Weights of a small GPT-style language model, trained from scratch on English Wikipedia: capped logits.
Each number is 128 + 32 x the weight over its row's rms, rounded and kept within 0 to 255. Layers, rows and columns count from 0. Numbers have three digits each. The size before them is the row's rms in percent of the matrix's.

# layer 3 MLP up, 1280x320, rms 0.0775, rows 1036-1122, columns 240-319
089:108079140111166066143155161160131129139075120095105198107123158086157120147154104078102106162098104091159124123167074123147156149142159176183150155123169098180104142144094085162149130146133110120110130139118093092127147078115086165122146174
092:160113145110182114181078138155131082072065160137123103172116145108099103141114147114090112182146123130098105123157126081105148130092168128117149187163145174120128117069089186099157158128136149144127070117121141075144104147064158110173119129
107:179132100144188122071115158106151060179163113093129108109109157215104129113117113205088159150110127080135165175201120125079100219127120135143155119112116136129141098132107091142160159203093148101128099115145140135106058129090037150161104172
104:120145169116159095065112183160182113152048111122144104137110149186107196107116106105108113163114152108160126156093141154137073096141159108151129144115068086152168125130053117187105128119167106133096105161093109165110124118098104160076114116
102:116137117131119185142141115140138087181137096044171100140077115127152213112155173130107108167095125123118143122136150133156135114128112124134147094103157138118201090100104171142113193095169131161129159175107160055142160062116117108159104090
098:122151094115177099122167055149133142156159097150136143091118136095105096145089116142072110187102092138090101040135147132158133122079102154138101189108108127160109131149181183193130105132119051129148130146127074127153153124114125084116117114
109:169067123138105131102143068136130147128105096075137135047174109134126096123091180108140121164176107134126166069150129094062171125092137154150067136125087158117121147114131095101152072070124135092155115158156132072150100107121142110136122157
102:143127200143100125127156142053140089128080155110121136171119117132138115103198126197087109034149155126166092134189121171161122092088101155095127163157107111173153101123113123134148113084094088155171144104131109189110101219187165167154130193
104:136161135158161170105170144101127158110159171133113094195122083156076070180118137143136078140183078081166082112150123149182181062167170110145137113097151117131146142127146127125185079170119057122101113118129140121154108119147092126157146095
106:080096188183122152106119149117164128125131136135102116147065142104132117159170129095094126184189116120148135136114131102108155073081078160122149089113128142094124127109091183075126163175096152139125111140138168101128107158113101148138186108
099:138165082168103140130141123143093156163090145120110095133155141083100167141105162128122066107112149121133157140157161081077099061149144091104135164124134177118111157124141177082139137109199089101138101175100114121159140075192089146140125142
097:104124175127136154153100127093116126166093159135091124161125150117063118125135141164154167166095158169184193092108070157093159093179140105100095150139136157134061181132134106161138120176163146113108123232074170055124121144146090150162087076
111:100112125132148127088135133154153149136050129084102183109160170078126071096189063097113185150116121173078123126096119046111138201117117134157188093132172162088173101126123157103165152132147158135161161195170199114191130130099084154156111111
097:105089140178157084053175105122139094161063142157084126148081143085122076110121107173158118077102138101132175127131170145080118113108135130139137159141094162140128074140130094130118108149112119141102108097154108100179104099120139134156135110
096:115158155104128113092156104216160181148134111149180133142100203123085134164095142103073167124095138121155100176062108101124111157120089092130190128123172147118161116182096112119175165145076117120102142091176142148110149099154139181173201151
105:098138078142140131108120099141113144101088164145131111183147111127165151146125136199160166093088046131138126101128099110147122092096152143100160155102092131131154124188170176181149089138126094137177149215102105124119135132055163089145174143
099:121147084114095144157086152112107177203128130100211133130071138133133133119127111158135106142151143148132152076151131136129107147178109110132094169125157152146116169117119116130121180088156153136145062097142106087092170068107159076100117121
096:095138192128129139115155123088107077107144192152074172116155174135124142152060141152107129164144125125178132087173134104168118156150091150135169160135085108156083096144118131114087122090131134151173158087103111184110202138080163136183080130
101:115120135108129124125152131145106187150140064117147185102098141106120129124211138125137138159107123141172130158149158131147153113162119114108177135118103113162059164129125119114133119105176185138058129150192114129157109126140158158091133179
103:078075109125153089135135175124171135119090111092109072126095086106146119160131125100127151221119107087140083142074169177115173120182117152132135140179140093163138120129131093102147124147126161117082117083128116128099105132153143158159167112
087:080104192167108130097165135128127104160121146098140129102143116158083125113123134142087149131155097102074088058099078175174063123161141144204153108147164099150121144167141111163103080148103182084084108106105108108135108179140129111138160117
101:066124157134182091111115170100137143106122131129179118081121070076167116114130150157128115127177159172080186137101167129098118111220157140130090076145125074158133078122108076066104147073088077136084149134109103190134138052128087136155119164
106:120139196049151044130119159150117134144180134088107107102164120147148130177149155116182134161150124076122113140107154168117138151159147119087138139136134116074135149098207086092217109189107161109115134154101123034126182164039149146161090118
093:164159041113168168139149164137109131047112139193148148172123158187094104133121093177135184161098097166104104146085088095121115150116084079112190188111140083190188199125172134179122132168077079101129118157079128116154105167149099119162111120
106:097049175133079172155127154091106127136113112159122130147122106129186148142099154151184112148127117197174147157161127128118115119138089139135085104109131144125145079141101084208098105139078119083136125118114139113142185121132122191139098144
109:114125086098102131113164173079097154094198117083124056106148171088147148167169114145185117120091110103086126154091176141123154115117208170131180108116077164106119117121151095100107098171142089107155104121132138125146073143151158183164117169
093:072105159118165124107132089097180042182144132117090143111086099165120125124113062113127075140173128132077154077054106117144136086147083158079087113140188094118158128163082107138113109109063095150137150138146122140187194098091144060120038120
104:135158140113115115112149130144089141167078103138123104088103113081106147102135183123113168160188082116145179096110171129185105198192101154137104127103102107099194139071190108108107152156136134132166164158099113127132078143179089173139165085
102:100183098161081101095130157070101190127093104182062113129182163122079149153124185206128109144128100163152073178119135107116098160120085130127119156189135170148099175129157148140119096114129170147095130163158186110125127106185128169145154160
116:137153149087138091145078111114155169159161177185135144146157171124071138095064100161184130138086192105125120110130130103164098124102126167088142094113084135212102179099170185111210117126081160178120078117140108191102119032155140120095185143
089:134138133153120106117059098165103089127117138119108160178168128126117134171125081154136101092191112115095127118145170113134138126124152182043141112143143099111089138140129146107174073077100138086065085110062139204132075081166117151116220170
096:094148161155175070187098146055130087101148141112120084099158084155170089074144073121128162079099121099119163073060131104119166158151134143134116078143108108164160134155133141160223128135098177112151140088148107145111169127106136101161144146
104:057088106116101178162133101120119115193105130129158150122213154152208128093074116142169100153178036130091170123164120150071097137056149130106097120124157147161161089181108120129113112105152119129085150104170147095112194157119146108141120126
094:148115134158103150183137089171120153138112135094196111106129201132143100133172070076120170175067088151099161137149165155097141123159143082154165138102156077202107117149075085137132075119140166124092152136116125173105148167170172099137156134
108:132070080163135144157079118154099079170091129106140104126093150076125147099124126144185135175111118178116106119122217118161110104134177107065158112139137161184116158106094192172088115118090126112090097186133114114144108184146107191167145165
104:130131132174198122147173155100091185108121074152098153140140105081117144127140071134111112130153133121103145130118066096102077171122105158123164182134121106124105124131216113148148138138128137182049083098156114145152121113159133114116126105
100:144149133106163084120136048091155152167144167134111165095143156169175081125151150070153144094114125161082097157079115090198077155154107175144173179119118145119110126111140118143134133121105159124103114178068157151173184162167117101086154158
100:107135099095142147064092131128133110126070095126183138135155123155124156119096112115087127114065133041144139145171140106110125146080137149102137116145143144096122159163134110113136183130130077166165131118130152139160133129096164139103072113
092:197117091153095122154149084116213154131060157122088131143113112114126091112141129084143080151132144175141159108105101165113132106154123137126108112135170168212058150093104155170175145129135103091077107155156154155119136135094120151088105157
104:180143141083177090177086096095143125159110185103118124115128114134144146137138142147106096145144096148146091152091130163145123164110147174124175083146165119111132099149195121121125136137142121148133140103159071106136092103121166088103083162
081:091155176079162131160063104109078117122086129114081095115185182190059108095104049095111128121069142142135124101132097113140104113156130152150186147167121144133121161126086113170104113160108188153106138137142146171166137097204096147143162098
084:145103131064136125148175104164149115147097121165095203135088096141167136159079114104120078129064078117101130108108137099127125096164106093140173165114102099131102104101091100146194149139077108102109127144164128116135113132080129082214164094
086:114134098111076144102090105149178063052087207127164103154114088130149130057176147116104105127137021149129186087122069147083109108113112151151153157090132113121133079118172135125146123101136051161093108109066174131096188138085114209135150129
096:138136102076145032163139095115173110161116094157168157185176109124069110154165096168154135131123182145173130118127076109128074154100151173140112203121129105155126132087114183123133176086161131072112154162145131174161134094146108162143108131
103:151147159107116135137162163135180094096126091136140214143131146073099198119149159055148162099164138159170128105153171082131141144103099062075184070124118140161134103142092104157105149202072096081091078143072191112167199101114180146129157114
097:109120174104114142109131115149131114071129163118091184187111122115099132177145100112132157128111120144074092112169202129117125150072103105075118165146117157162116162147111165126103156130159171148114077135108143100162115118128140146176172180
097:136120190145106136130151148102085183113124108157106127129146144189080152141180147149099126168120118176082110074197147159081135130092088131122188174148161096128099057107153074110094164115081116164115154184134134104138109172126113133118150150
096:080163129162157116161144148108119137151094128093127098159121139141109127128124147109177169162153116142072126111122074109086181144106139129145077124118112132131177092117109155095160143171140152110110123068148133170094082082111133195140113154
101:119130187088131175132145151100144116141104143138102151161166158167134127182071102130154109135071125137124066114090129144115141122159105165106136043083073139124128146168108085081142104099138083133166090090107141106091160162150167155174111136
099:079115109115148063090147170169108143170113061156127153089144130160103098103085146141169190056128086075134119142114146063107184151101133153144104132148099091173178115068138156214168102119116130165133080156097127130147148197153128162111128095
094:157157134088078164134115177062118122100109095093171156146148092138104047143136096095116116180124162090135146132057175131121162140036122125161145067143121110096109126087077162086149148094123105153124229131080116130180143155217102084132080128
108:127063142176113108125132152145130156073117061118166084165115152067153124119136111104116139097141129121135117117146082104206122101115176156142109153183127108149056105154180086118158114203174135157111115147151104136140066103105081141196134172
102:150094174125122139182120159135151173131132151100071198091116103135162095139150120144180131148114087114070049124134179117132144128127145158076152116144132070137099125143168103132099123104182081157155122147098106131135064185136164130175145153
116:092073081089167080107173175133100139103180105148153114092108126105138196130078147107129116180111160189079127162147143132142153138075138132134188158130140143149225115148157104129127110189138077071155117136187088176169190133164132153148113161
091:149141141161122092102084110097097076097164106104139097112121171090083156093153111084121137105143091147172082107224149103111120149151135134122122148106149184120194192143186120147104122137170202093134179127120086180155090096155117129108149165
108:193174126133145129114163099124143126140057121106097204151136151099127160110091126098158113080100089117195114082145131048143197132102136091159200200140193140120115149101122118116170142112144143176122136123060159138185162159144167132074183156
108:139122137125159106080164140063052126164123143124140073157079119126143110086074136178105156128107123122167160163128139139138141196082108136083128096131135074119166114179145180153138135088138110119119119165116077099150064131151054144131168190
104:149184127131149166133115163112148104090056149150122137146140093137149112144138128144136136114139182104139112178170115160124104129130122131143147129130131148125173143144089105125103109174103170106111130125141122107084164158137143113070108128
111:114154104131114118127115145075170078154157136222182133179133050101158131186172119157164116135105136095143139132116108102161174079134103097117122120082114102108115128077123151167184226092140082142196102133170186098088172137161190110138136185
104:095181092157194144125155081099125142137177127162132106078062124142105108155081139126099130066114081150159160156122152132152168108096079111159122125133099102127136135126101116156166154136104169163099149128084141141151104126198131061148117104
103:086087117103202096126105183106083163094105122127107135139119153075133104102177074107096154112061128103128174174137067175071124121168119169110136168154140109081077141154132141136140113124083145121078139171163094088117159126153091101114137180
085:160103095187160182150172123132150072129153174053147083111114161097119128189089080073099134092165140127166182052133096104081077092084093106117175157143144209114111115123096179133075145066093125126164087130139139120089130083153108146121132130
098:154148117132144141163074170141101118103156177098117108091119116174163135145107121117114075141123068146148104098104115106149119127139142079114181200141135133122135201151062140128148192097159092142184127139093153133060105109094134108158176124
111:069170107135205099142098146196156134121102135112107103094103146107107106109099160138127122150169088059119107124167130074086078135138093142152147123155045137113134098110187123129149062109131090113170135124124119168083109127116136147054180134
116:100202124158111159118157156170116151130078130139149127137121112087116100162146122113131171158106119083190128122078090143084113063102112124114165147143143153131169111142089123053211141121138164069095160104211093126178095142130063107135101139
101:132162165094127101127174129120124105124158139153172109111196132105132176082127104128131113137118112186105102169093152105149167137098111118136155144085099122130184113103171192117070102084163099111142151134081148103116158102107083122099095152
108:129081082111175104171118127166105149182141146179117102144140108126137143142135122143148114150112147156044122187125173164107151136122123132111097129164166078135123105204151188145160145078118135108175092106127120129105152079190103125084130124
113:117216188098165142160103173069115128108154162102164166129141067147145058156098162204166093157169114112131126151109090112169110138157110119148172084109149133085143160174225105163132168199099175186140143119172075106119165181118132126121142129
107:173119122141145081094121133144131143162108109127143108161139174104190177123063123120084143125175178128070177174189124144078135096115113031165115125109113153143072115132130142101105128123142128161120102166103128133163175112129117087109103144
100:125171159130174117149157179152105153140059117086147102150127119100141140169177158126157101125101140152151142118165117089181030137133109113088125146156113142096074195097206106122115130166119147075105139117110105160117145122055153160085134148
094:107130084162107159139142107165154141159134133140117119135121130141175185142117109173199160114151125125162108136170147088170148125150131086120131091127148118160133146181125128094111135168135046087148152164063150181139162152147093135152073162
100:122147145128129171088144131135138091138186149135112162161148098111107182110097150129119079111133166144160129127101134178132034151187152129074152193148137129153157090135148134173131140143138126104096130088133130117168096106104139102148122093
100:133131169080123099124092077201115195194104128125110153175144161157112136073144143077094165107145180174101140160107171120134151137125187124069171148097148125166111169098207181119140153200127178161164124123102162156110174136148155130142125124
116:135115179161119131169149102052121155158123135142137127152143168128088193155106128074164108221137119170093120126157148098140143100135143081067121072063125193158122083072133118154098083109144104157142111203106098113125117123116222119126180139
102:156161150156138080128203110092171126195149145125077093144170107131130081156083121099102122105134125060098126141141143117116135126151137114152157130115116102105111073163127075123131122159126111101056092148150138147114107185150097118081131069
094:147179146149111111114124163144153142119186134116146023138085107178153130115082100148137103084113111100148174144174106176142191099110123129117089183101117079133099113141140152108134164140127138073119105109081135170111173109108106155155148062
099:158100122191110162094075110136134179137086103040233154125137095135112180109093081147165159107008070158128111161115115114163085145154074102125122163078129153139159130187109065111191143181108097133144133172129145133116170154147112124108102132
094:100073145063101054106090108087118163133146139131091077129120090081072131111147053064126097151135116150150153137129141130126122104121122083122141185092106122112150117108149152133182083190117190128098149116110063120162137071120135135157130134
101:104146181099129102082137079188195132176174112122059168112109126109182098079067073150075127147145107148075134159143166109145133121144142126125149147137119164095162086084162146168154071116154090128117194139091144213185102162051130094130069132
101:100168101164197113141142168172092101125147143138144106121084137147148134133077108149118147141148128078095071141154183089065178125165140114146146132115163118118149152179075153226118127150140132137027123083100155177130084106124080086143101153
092:113148149124124103045159160171219085109137149144125129099146094096084180122142163100157126077191206093138142116113145101121111089168114130162160170127096154105102104064119193173123120053134108141111200116110103147155084113192101128142176170
110:123119092141192123123150103098093100075196153118102141097116113093061081102107114081082141141123114121158178126139152154113113091145134122103108097136178197161158092164133183144053128112114104188144130136098169145122154122066133105201116157
107:127097130098151112108169070133111126158173132121141093156136153057137124127071129086083087140144131104060130158174173149165135151082135114112127113122073159110151118136119131179098129076127160135166126162067122204111160131175153133128111096
117:135181124077192101082095118100133120142104141118069141127139150119143122147131030129135157095138124154145112118101155137097110119153116178064149152128133163164136163069111117166091162164145116166155120127064138145126098130138114166133084158
101:102144145158148147097161151170110095136148143125099075162150133102065161177105163125126132133110059148176139153180063180139166105124107138085125108136135137072088110093182157136189089100162139105129131139118137198140094149115089065103114141
105:158128112152158147081126129121166111196195101121105093153091125109078118147083133111091096096183070132149128210149118108145111131088151077108119107057119151194133142079130096196095158097181123124123079103137130117149074169106109099121115128
105:090153101089104126160090128125110171122118135107140135111132121170115135201141108094123086145145033108068145085070106081105186156109138071119169134159128166129125133138119083129128158139084123079179197138090096118094137119182151093173125093
# layer 3 MLP down (transposed), 1280x320, rms 0.0743, rows 1036-1121, columns 240-319
090:115112172133103124117140114148148132134058155153124151116144137098124122150137147123074137089086116134115132117139205120137111144154145136138075110060136118192138156117036083123087174106106168059134109096154099094154150121176114124131105103
104:020155109098135058122116135128089147150047156139113067166101122099131125121163138199088183172134097145112159131094108125118130120107185124105092198172129205107129151139112172107210162153122128035190149159128110108119157169089204121070105108
102:190158167096078108121123144170152113130096148113141169129137114117112155104087093132178143131070148128174143182137127111102144137140083082111147145160143094083132064130107113139126162154143094138162097083154159133115166141124076176170097088
100:132102129182101187130101169167093058145163175136142161137100121171107176126110112147119097100160122117107111150166155147177131194146180122164107102080146163135083148107135146091093186082112131102131174138083151184142111141154132133100076163
101:097111172144097120071177122131125132131104159105131138138142169131140099115106131158172184119086184143106126101131130160130166167064104128132113078129132144145148123156203173088132084083125152128123124155128136125120089111132119089147105155
101:146130085152158162168109155107099106145165122153086127143116099120096165090167137151143107136075081102115166164112161191146171153095091179117111111154123119112114126054106143120163155151149101094109086115192096173184194099141110137160087125
108:109140146196149133133099111107198143134133100144095130088165095070061142111141214187117181121145064126133121143113134153123122108149103077190096126148093110095106080046120094127164104149087117135108146115147143109109106113195219116140181189
100:152054175087094150133099159081179130067107115143119106100161099112142121107080160112120210108153071093106115129102187175085151096172151097146125137080135117176085119152109113115183092109113169184087126128161135087102107125214134154131065173
101:106116107229164135154068131121122090141141107181144131139155111176160169093154160128110157139132094107188156152133146201127081118124186101139132080117126148117097069104117112084129129150157110078107091126155088112133165137093107150158139168
107:111175126113112093174127135168087173170150155133172176089199180076167140128193183179116158104181158134136129121134107163105125216144150101116128073116120146149176141131135095089049118158177138105113125118109119146113193119128115137166121121
102:095128118157045159107132140065172080123107098156076096155154142128106114079120141091103091079130107148141112099120102092090163112100135114171135102045123135180137104130110094076186108146137165115062187166148129117175100132172114144077074097
096:127196104129168109096140063121137118171098080151165155065081186132084124123132123116126049109080161142145077160146100114152153132175176117108105172087088096151118138150174181157148114195007140151091107153042136083107114075128101114154119113
103:137090100138081103082100099054101125199117153097107070120101124111100149120145158104088132139128134120148117153172108086164144091122097119150072063118068150087129110123089096159188154129096210142168174133128099119191132200180170177148182121
104:105089146102065142161092112133139118155175099106149189125186108147115178158181153127089189187204157140131133148096127157159113126119131112116157095149141045109111118110095086141131163090155100104095151149162150167043186169094117088095120149
105:105125139152096114073078147117142108110051209144142194133138160100082149106078113114120152074137113131130088110177164152122200095098121158069160112123142168133136101165160086161128133095172122168144137130154146111115122166138206140188154159
104:087084165147124106083165100167103155056146124146183069096130083120150146109125141097077134116084132153100097080088116102102122114100135107177159135097102096193090173155158128098166172091137152134133138168067100119118130113030186085097092152
101:151154163105058149157166120179063170200104128147155098122167115115146125103165144158084130152125118133115063105146178085105171103178145092114122184162116161183113145089134124069111144087136116172167110093120084140127096107112168089048136152
101:116132090128174061145147178166137153151087129105067168131142195102091143156106120110142135198143115150136117072142167138135139115137164131110161132124117135099191165194068135127069131110162121130128105090117160157096141151151098137181077145
102:112134168180166091111124096072145134134114110111152096140133143101121081175146160179187100120145147115118176154148084165115114161150087131055163129044127130118176175097142123098157193167153121083138136160115146133112138087151084130119122071
105:107122149137173192090091118111098153164120105165137162110104132184113119136139134171127093068105125098091162146116126114157071110146129093079157146140101145060123116114149120152107108167129181104155160125117156135164081096098074058092109122
094:059122151104061109111167137151079140141128132094119099127134199162124127144092125090073134089166145150189084131109106141187113114146148132119117172094126151181092095123156094099087081106120127093107079118129101148153077174151188120159155099
092:129162163109061178154158156160091130163140129167065126119110142201058165116163109124145124133118104091121081150104136100138142102118164145096140102166146222103116130149088105140125087139104237088166164093176138120090088135093134146137129113
101:196128172119154129177106131131124116114101139098178115126112107141137183169098166052126140105160143126086115180154101093116113154112092199151203111079123163075157081121094121078134172120163101122185144184138159145111193060121142154127124120
098:158105131117094135096179135068165055108126148175159103147136135166130147122129078138124141131127128102109141135083091161174137116100129102122129165065071152178173158108167104100206157079105075135110118174151108071140083131071149139115034133
097:100173129167123149164116059140143100131156154097133125151088084147122129089168158124102168155154103129163126141124129113177140151054087133121102097176149086116096185200123119069102159153133166103071153122126142125093157117166125096104125111
108:128130098097132124101151126105142136116114158128064163183174171103151156124099113108114154110097123151144115073099101093105105169084117095186111114130137137141088146135128112088134119088140126125135114032140138137121109135128115095145128055
098:155169117110086120146106141112079148141077135113090159105145084123098092085150139143114146116101094090140156175166130164099109116112077106142119089093138150104130151098164120087132140157199118154079128113123088090073047096164138133113175118
101:115161091168111177159155169126118169099089165113146118130120155152116133138142159158120164133198162055088117135118066136112190132117154114107160145106071130157070100135104113150129104042176134100150154193102101148118174164115138154149108217
096:118113154144058092158136157105117095145077204137174146186126156121100145132117142120090096091123127188131129169185110100152145146083057179140115121072121143138090089135121172084141125143146167155147106155144118115085130124118155135132080126
107:102184068089110065090068104148163128106117137154144090149152171101109133074071135155150161137159166123162097104105128125179113133093148187135166073159061151138157139153103131129130133090108096127110096115176084161078085070132185147116182166
092:131129127106079105070121160134107110161138102109148149171110135175162211062091186152075148188154170173129101101129134174211146108163120135192112124097167205108131110097145064108076152125103131132122103121083140133120091141174112072131126136
095:189138116192135093095140155152099150149095109138167151109126101173167050064108121087136091139109151149128179169125146103149123129150166129123134139135135115130064139121142074107085183144095095133136170135115182085110201103108170109159191143
096:119115154196093150183115150151049139116132119138152189108082077108134182126175161095131064126065183142151167162148135090156124111099111150135075102094177103090129172147083073084168174118158105136185115155128159124088077148170064105111119113
097:123202098149069162116097126157143132106105076164154166113093099164121149163121122140124118156164140093194117151142130079088156141150059105102079151137113116122142069176150160139086140125188125180190056127123145186122181164141053151112106135
105:153099180077116085173108174149154100132132132138128078140125117200089136154092130139072136093166105155107166177099164104111185175083193136126159123132112091084175199100090110200113179129091115141125124132108189102121115141193130111095149179
104:047105139071100148105121107050186131090124160109136100170182137125171152121144123117089182158150201082140113139101159152154152122099136128105109120123187102142129139095107088125132110155112097135100124095075151134146125130163111139144086119
099:170129109111155136086096119097184129082110126146113159174162094126105139090137145094084115127093113091081089136119113107173079112155130060144200091186151094049172069200131093125158147118162191138147112098038138108151102122249092068069159155
102:096098169080126104067096075096112090133123122162184122124159119100192091117138137148142136127093181189134097158159138082078065108058139183164128110186135096075142100071087119094107156142173125148132130107115105181156136117171147091080151163
094:108151091162125026100127129152158099116125094173105151122075135133120162097156156157082176106169124143082134130156150093137087114031123071095136083119100107123131103137080111202078137149159090136038189124160182088116081143118076153127098120
102:203178170104149108169060122130151135175144117121165133128111141170131163099092163116201094112141128127113077085089117169161097080125144100143161023120135180125107128115150088126135124153119145128087146133163126113092173158129139148098129114
087:108115146117165153135142174144096141120141105121153142173189199128088202118111113142117201095101147183099102119177122126219067113165099123139111145115114097121108124179099114155113076204120124124151112106193101130126124108119140107157124089
089:169149130111109095185160120170126108133121117169054163132111111101146151169120104109064125132088127155096178104107111152168162144149121116147164189119063178165084082114073108071191151112094150061140115116131119076124137124109234113138175093
092:137073082155114131098109057165118103083122098199148124160109138089164115107139135037115067111093071130149182125113154145117161131130127145177113127150108068127145080099134155135192165118095142115126042104090156163087147137165126138144083142
094:130129116115048150106141162140096143113135080113126147156144147101081124127112137138130178145132131068124165141120089103098130140089107131128068174066127141125129094103081170088102154091114133072178126164187090156169140062137122134075106049
103:108149091138129104092063155129163142155157103131101125162164120087113090123127085096138123170097121121120105138097104157132113076126137158110127144099126141112124091122179137187174156157120122154124092126132094093153137156135157141173082121
085:090131124119137106122140139138108126156168083162149116177134114129141142103131155162113163121172125092137110220123124154094093141112116156112136158087145170136158137213128089090150097061143179112055147102159146191139119080212143104111103152
093:155141114065111120143144158173143109098142176107121096142084132124140123073184139156111133153126106107106137085127119076167132089150167177162139110149125138070125098145074113088056148100162113149082165084137161174091128140162078113112110086
095:182114108087093192168101177112101088156180109166138134107086124111158148149133110174072140142111157142131147142143078164158140136136172147166110140118114129117138137136178142100172084115108155152135139112149151088111160150183079073113138092
103:142107128114120157129094137158089158144117099164190112119102154093180188205105068135090131159124156099109101150141067131164199157119072125094106105161154174161112103138129139131108092137094099091093120165091151141148196129111133092174127117
103:176098141131154163092083136053079149126117132143117060151111076142126101053137170102081147113149150166182084142145097114143106118180107117166139110176124208132170165158127058171131166093048106143151133117123159114129171128092090147136108079
094:104136104168171055182120106177188100126086147102087134133101154064107153151205141181163129141094083158153143072137180188060159147169154120173081168104114120117167087078032083109124094188164152160084198112170140166101139110113096141132137090
108:157125109113148091089174109137128067084099153112129127112192120132144185152081122172177100105134077132154141030077126083118097078171117107173191126084170109087125131145117080114061084137099134100133140128133183139128157063142136130089168126
102:136124098164150177196194112087132100153132180090161151227125115110129176125157141010116120104116155144157129072110121157155135141125126150150138097125132151121131143142052138114164155117134180106195143098084145139134163109157126129138102109
110:073091127182164128141101135180113121150073163115125180108123145156060122124172172196161094080118086101113114138123084127140123111137127093112162071101114177168119138136168123065133188093133147161138099115142179091095122123120146119105205117
096:124133137112099141120147125126111084151153162114101123152113170070090151118161132121159114100088159121199086102186166123134126166136137138142108133116152145122155179128168129094153114116111200041117137093177088199153094156192143122142123129
104:125116112141134089135123169128135145192142113143171099131145087100132098141148174193105084139128100173141184114180086095195079182086141095153150179101090126111101097148123162176119108122129183171088131121123187120144080133131124126175091073
100:135124135142103182119147134111169102103158160189129099101106140192136129125094099158115205099134141099147103222111135144131114080166100098124091119140161063131135126133136107150133184155115148115167134090155154185076155132127137095141096132
104:196159159154064108146150140136090128129166156192119169142112128121166137070157151161157101183119143093138154145176223130106111177105170096126096097099147111137122056098180126109086154162096144147171112091062134133091075053145131149096144071
107:150119156129167180152154144119149092115106153176090102134166129130084133130170106124168135056135138103168120078140092054093141118125066137124119149121135098125093117056165144115111083160159232116112122083171112078120149169137091103138108085
092:144163161099111108160091108124066158103149162112110125133126107145101154115167145188106106174156125139158114143083148151146133126179117147224150109112155153108128130162163164104173151100127107134115075145094085117115118184093136084129134095
099:142151093093116162117150120167113088122186127120181079126153129093106133138158108126064114122132159098107170126151117112161137120098145150134136128128150131130095154120121111115114189126126121185124100197110152119098160155153157142176177086
095:114121141120147196135138126182087158067140113129138060154113141158140155167118127110148119104178153093194170108189087119131095085082101148123141138124176125103147169106168136160111129083101170157132075122167135102101178131172164114103090141
101:111061115123090071098142107110188101120138087135094154177120094148170150141097142140169161164147089089121087065158134129075113164075114131073182109158156144092175156116141092137125132163129110140147093174123126181117130135117144136095150148
105:086142079104135119101187129100141140136077189126096131123129088078058126123134117156132129081145128146103109106118180094120131145173130142187185102131055147135093138163133103142153165064142136077149144088116099148103160103141179146097176158
115:127138109131123118178158126154135112082137107119095155112162144172088085119145170120143121119131108056110149132143132128124096140136077164142121115091194106137148129128126162112071070156143128152143139072127096125092101068078089150146116112
101:141133152121146126163117138138054120091136175115067155144121129116097112102126167181120144199159104099141175100071172128145168107132126127149133144124094087098178178157089136136163171120131154155120128131120076129109135115128157126148077158
106:140154133066144113159143064128115151140108183104164089179109144115159099135155112159077166126084142094106072109142062088087144136128079129148130110203117163141145116152117154135097106146141078058129122117204152125158074153144117103176114090
109:129109122137087114135139175143134136149137106069104097084138127167061149097153096092099119142124172091143136109141146105086171188086112129071146166125081111096122140132184067144167152084120128120101137155100167118083102116115150165102141085
105:138149151129155093162094145092167101132138130111198070132095094080102049104141112212131077105135084143076079143087142144106092143115133142146119126129153150120130137120115152161129166201075158128101108054144064144134135087136185188153157129
101:074177134153088076114121154174093135120175142209141166064128159185148096119107146105180168098154124120121100089162132153143128136146134159126123108078109105132137215131150135127103181094098128098121137155091087133080110120080142100131199147
100:117148110126121143114113179097100100123175102147146091086164082099157173170140116105111071167078111158066109111146151150145130063119092137149096113157108136093110134144045121052089135057095147181097103119121139103129146128116106136122113118
107:131166133165113074106139063152169098098116134122157141097142170145170205089191158095117166105111094178091126169118122113134085135116113129130084095137147146142159137146143102120110101101182157108152163077155127133095128121177142141071211136
096:085112173111142131145146113109163136119093058105124127170138126102124118120164107123106081183195126121114105106121169126151165112168159085093129140097138137134096135154166175118103204129055144184102111126164153221159146144097131123147091097
107:149095105075151093131165164147117126109117069163136120146120140134124164123136138100119134093067154087125161153161180099081170151077099196125139233159116100092150165127147124124126123117153128126139185126135144120111152106152161110068119146
095:151137126115134090126149173113102152130130170153157061120118112094156114107103153136104177149102133111154124130169118139132211095190148121123105121172055170125140092135155152143154128169157134127126093082181181175075132101195157132126129053
098:142086158152129090087074172125129094138163134145162119110095118156128142147091124137137157128089138128123210179108110139159158113115137116140110152093145099157057139092145167119128197105115171075155166054111106176072173151114122115143126067
100:134128182155091176129135159133144128074135136146119177141145137158114153174130151117126145111109087117149129179150122118109154093117129161108118129084099181089155090100123066120135095137141101139122137074133148162139139183144082101109064167
096:125118057127037112100103099133123110166108154115140049092126101115140132121149090128121152156117174128149141133141088150133167105132150172147109123125137120111076079101103095106137096121138075109088091101153118114157128131072161106147087067
102:160085162137142129152098154142141098120195090098112110134150111126134095152124193064110141065045185181107155155129124101078170138135116141124189129144169152137108140099102183139148123117110137130088225161146083117054170116155129106058103139
097:169080104101121161110148116136154110205115105127180100077135107101095127132190103122088142049144135110184142141152120123161105167120118181081148117171133109116154102088084095116157116097123109111137175117125172097110195183140157136197150164
090:103131189142103144079141088160138118156134126113069171118095138090132162124182137170142135148175182158146110124132139130169109081156161150141107151122137127104146086111077100115115124092170087138135178144169098154093142178156087080141122148
102:154100110057079167128107119088113137117108132092112110144129097140127181097096143124154153141130045109099189153139121108120096118091152206148130180089105066073128200092174123138090099140165103127128131158110156116115114122144107159057171145
110:195153096142164113133064110154152119115160202194122156116138189153135175140121093101162125118108111123157075109104160130123130103108107047131095079115143127097145134095119144138176124086188130148146099093108159063123098106163129087157087112
111:120088054140130067173117076174149119134196109126153170175145119189115110147098098134070169154115129123118131116123175085085107122130147168143106141109097138153130161125154181100186213127099127097096126116144181158133163162171139093115167071
104:135165092137097172170125081138111160148136120096144071178167188049162131133170123152147139201083111180141105116104126118114149164081136175073211191110083144113153154124117180099157203097156116119122096179195103112124148099075149111131132126
104:095042161143097175130112127132140095089132088125140146105129064169167091174150138108081115103162130065127113148077166103165114137120104190171195126143098096104100183096086136144092180077142080121143132089178137189138120159139112157107104089